python train.py --head_dim=32 --hidden_act="tanh_gelu" --init_std_up=0.0431
Each number is 500 + 50 x the weight over the matrix's rms, rounded and kept within 0 to 999. Layers, rows and columns count from 0. Numbers have three digits each.

# layer 8 MLP down (transposed), 640x160, rms 0.146, rows 423-456, columns 120-159
489492488563447462478463473387459596464442451466531406572521502476532579518469490531527532494441428557529547502543467554
589540516565796482468542440585510501550536514553456514540520499520503473534514539538555473522522472516463599512470471517
486504474523661447524565500574522503471503496548498529483573478563568491618516481488567470476519549526496581461472578521
480608543504596401534553475547465433509495521446511477546487501471515481467523551492459583509467551412537542523483486511
481559639403481575529548578597418516499489493528499526499520549601507502480472467538515577557522506544508503455468484507
502574501521561466541497461499498364563535500528569382567634412513470477523449509479536564474558574525567427575493533496
529443431507654533551475464566499506512468419498491445521476487505462583408509578530431495534526455512497517599469514530
446543487585454515481488518474478532502499577558463506403401541471468455374501435510416554533478573517423436510530532448
484512582465515534557537549407522436479570485503562532604419559512454436508536515393575432512509578496473497570492551516
509456395485435507466511441538509514508449542566527485559440534547544479489469483613476545536539597480424457487557547471
459451556550486575590529435536466386601512392533471452539464490533485475448581467494505509465517542431451593535631404530
484503474520576468428507464469481477474602565403539533553452432415471449532532478526451528505476426507522483534527457482
470659523485416561445539483532493518523516500570506525545560474458577463452534589541526597500468473535364551466519462547
411499577447494486432453539464470482506503503520573596503418445490510538494548418462474494504521494502390494522416393539
521495517480582397484447473600514526477434505453472485532492470600490499515477496481492516556479521455525491482504577489
482439531474491508575473476421551461494494526488496364647475597447456465476526489583521496558490556666597590539404317499
457431575501462435486516551547591483549509508370531526446467528515394454544516513531533465513346536426585471490488485492
582610457476484435483425557501544513508502442505536397523455497524479532512533498555407575451518428507395557492582460484
552496492499509499619482499537514409535458402472464466466558504441462616450492419409577406517488504504376528563436424536
424574533484568583521470493563520444531443469402506455486422428517522513553426555537498457467512467450597466513475496577
451572438580499490522513496500494431524478538487475472506459537504427449410493528424511631516542527466457496430570491471
474510506551450457547501526489499467487500498456542511520459466564540526473560511485505435483473484499459487484464539465
492509413591525464492565446528487462554462485489542477520462466497508505600465546400462490483491532422441489419519501447
602549524501589536402539494525522461562521569423543482539545517451525472541472523543462457623537441504445517462485418525
511519477590522566587489478482412391432593501596495523518530474526544529559542390492450521572470492471489550516493528574
409508544469606497561492602536511595500463653479468455489397595493489511485475465501467474455489528502529568430510477506
509565565482519467494500531530467525506450471460479542494464498465458549415451493433462497529455419484493471431559408532
548471496510422507558450474521477517497479475461442480502514482529490541593543450557507538515498510620497482478437549475
506520559552555501498524488572520521424524442511447396514512445498449398489568531431516565367365463413519508516382421434
472528575580584478551551604479452553453474474527534461478479461576519491559555482476550418472454561555511515515473569502
394460515389481503536635595391539404576471480401576414488445490446430447519520521461515441555536514538535550509517512554
513500469511530558506420462394484407483435456527507521466482545528502423490452490503430518442489523539475481509512510511
545606458482544479535434515483445664547553550615439382564399530469555571465539563496463453527446490486501596480488519497
625481557517455477539492534571475540447598404510478431494571421514503469517506426481545550469472479441444520471434556508
# layer 8 MLP up, 640x160, rms 0.15, rows 424-457, columns 120-159
481441451526420418515467517527587478521538525476468531535416449378563465492479440418531481466480539517522564464428603526
524521424559409465525571501506530530470489530515464495589502535506540412458333521505531480557454516578531464525509594518
527495374523416538529530477489513512424419461473556530488507456449544498581544520416520453500534570488569456550479591585
452457488434443373466501488488519476465503594529502530477473482493477512532501478451586430496533453497532456507473501508
495471506548448508488471475508481447417458606472461544537482460439582432508498484490557525493574448528533578426498526575
538467539515462431464454482559460509476459442525432597443465521550476487490652475433589595523517529490421526507490500518
511515493482389481487518536502490551560477580625459506477553547421559490464465474502495512473498578456553475437526514545
520481443579522487541493450541477460466527569523586508433508568463511494486515516535512605498562494523483447460501496549
582611494478460458518499551520524495554531569504438469504385534559408431548488483529566503463533534495532450452450554542
528425497489419474603562534549556526568525460510482476596426573444483443438520542443532478555576488433567461448520518548
448506434472428487556463454474472549557472547546497529517521500424548564474488495438508531330449546472466514506553578510
514545482485484506474417516513509541565454529531661560503468524524522612418488458498608586537500492514411438500476501615
492488491523504559482511512519469568523548507527453545469479520481561478507562439432533539516537600515528511439409498528
539462517496530444570474580559556580474532549529484523542481495444557500514447472505528465533491580449477493466515518581
539481481392507484376483468561447589396532482607481491469489526593465537525458469505528530469548510517618479555447509559
464522409430507481519430517598454469508435579548513506474500483613534527560485414502541533516655630468446568334516513542
582483490402399543504446432544548526447522492514550528427521507584484516504578546493535579445474467422483516426447517533
470498489526456447510472524513566512486481646549491551517376437482556523403491412413496541521580549454440507462550562522
581502483508534561417497442494480578410508516473510583467522508443582429522589535433618499421521468409523542486508554491
474471465441490517414437531505516542558509560534564577502480516481534504427521571420486459477474499528510538491506518535
530525421338455471513506552498484558482537471570547502552527519420522565496501462537508465510511547468571525506431507576
457498531466484504533469581491536557569601512487554570519426605563465415537489537437501517469463491525547513486476542492
525424490445423535607457536535480526467356564525556511393480528381490451506490425392538523457530472506511505473489494510
489446553447496408516473524549509512541544672463566500609446503481473599583498548534538576427494460477507535500546491525
465505471476524438400475596586498444539567414423511454515473526453595529433488516417516555579584524511556556469534637524
501605483544528504462491458546490484462502564511590588615564531543475521506483525526550526526565488513484528535527508513
570455548516460425462533517540489531506505532576545509547497543580531646477518524546529519513504580489540565491533577500
552381456444486545524478491576523594528455543488436592476450508459545601541492430499525472459480516462547495527463498511
589535465449420451496464598456460535524504543577523465457533496387496564482533505472586533430508512479462501465451495561
529525519587478511645511417541446571507471448503499542419450622425466467566533517482528484534528484489494426562435490498
565441494431446545537436505586530506559519539537542505560515482532449483479509520539512535378512459550509521466542491541
496421531471495478409578456544499467435510513582508459490480521522482477517471496477480583453543507460533492492498575527
613466481567438547541509548555462569543583490508562637504487503479483503476369538488552451579497534412569644517559508524
545459591511441450466527499541540566437572485589478498481514441514599516469517499510562516484503552469548650466497535506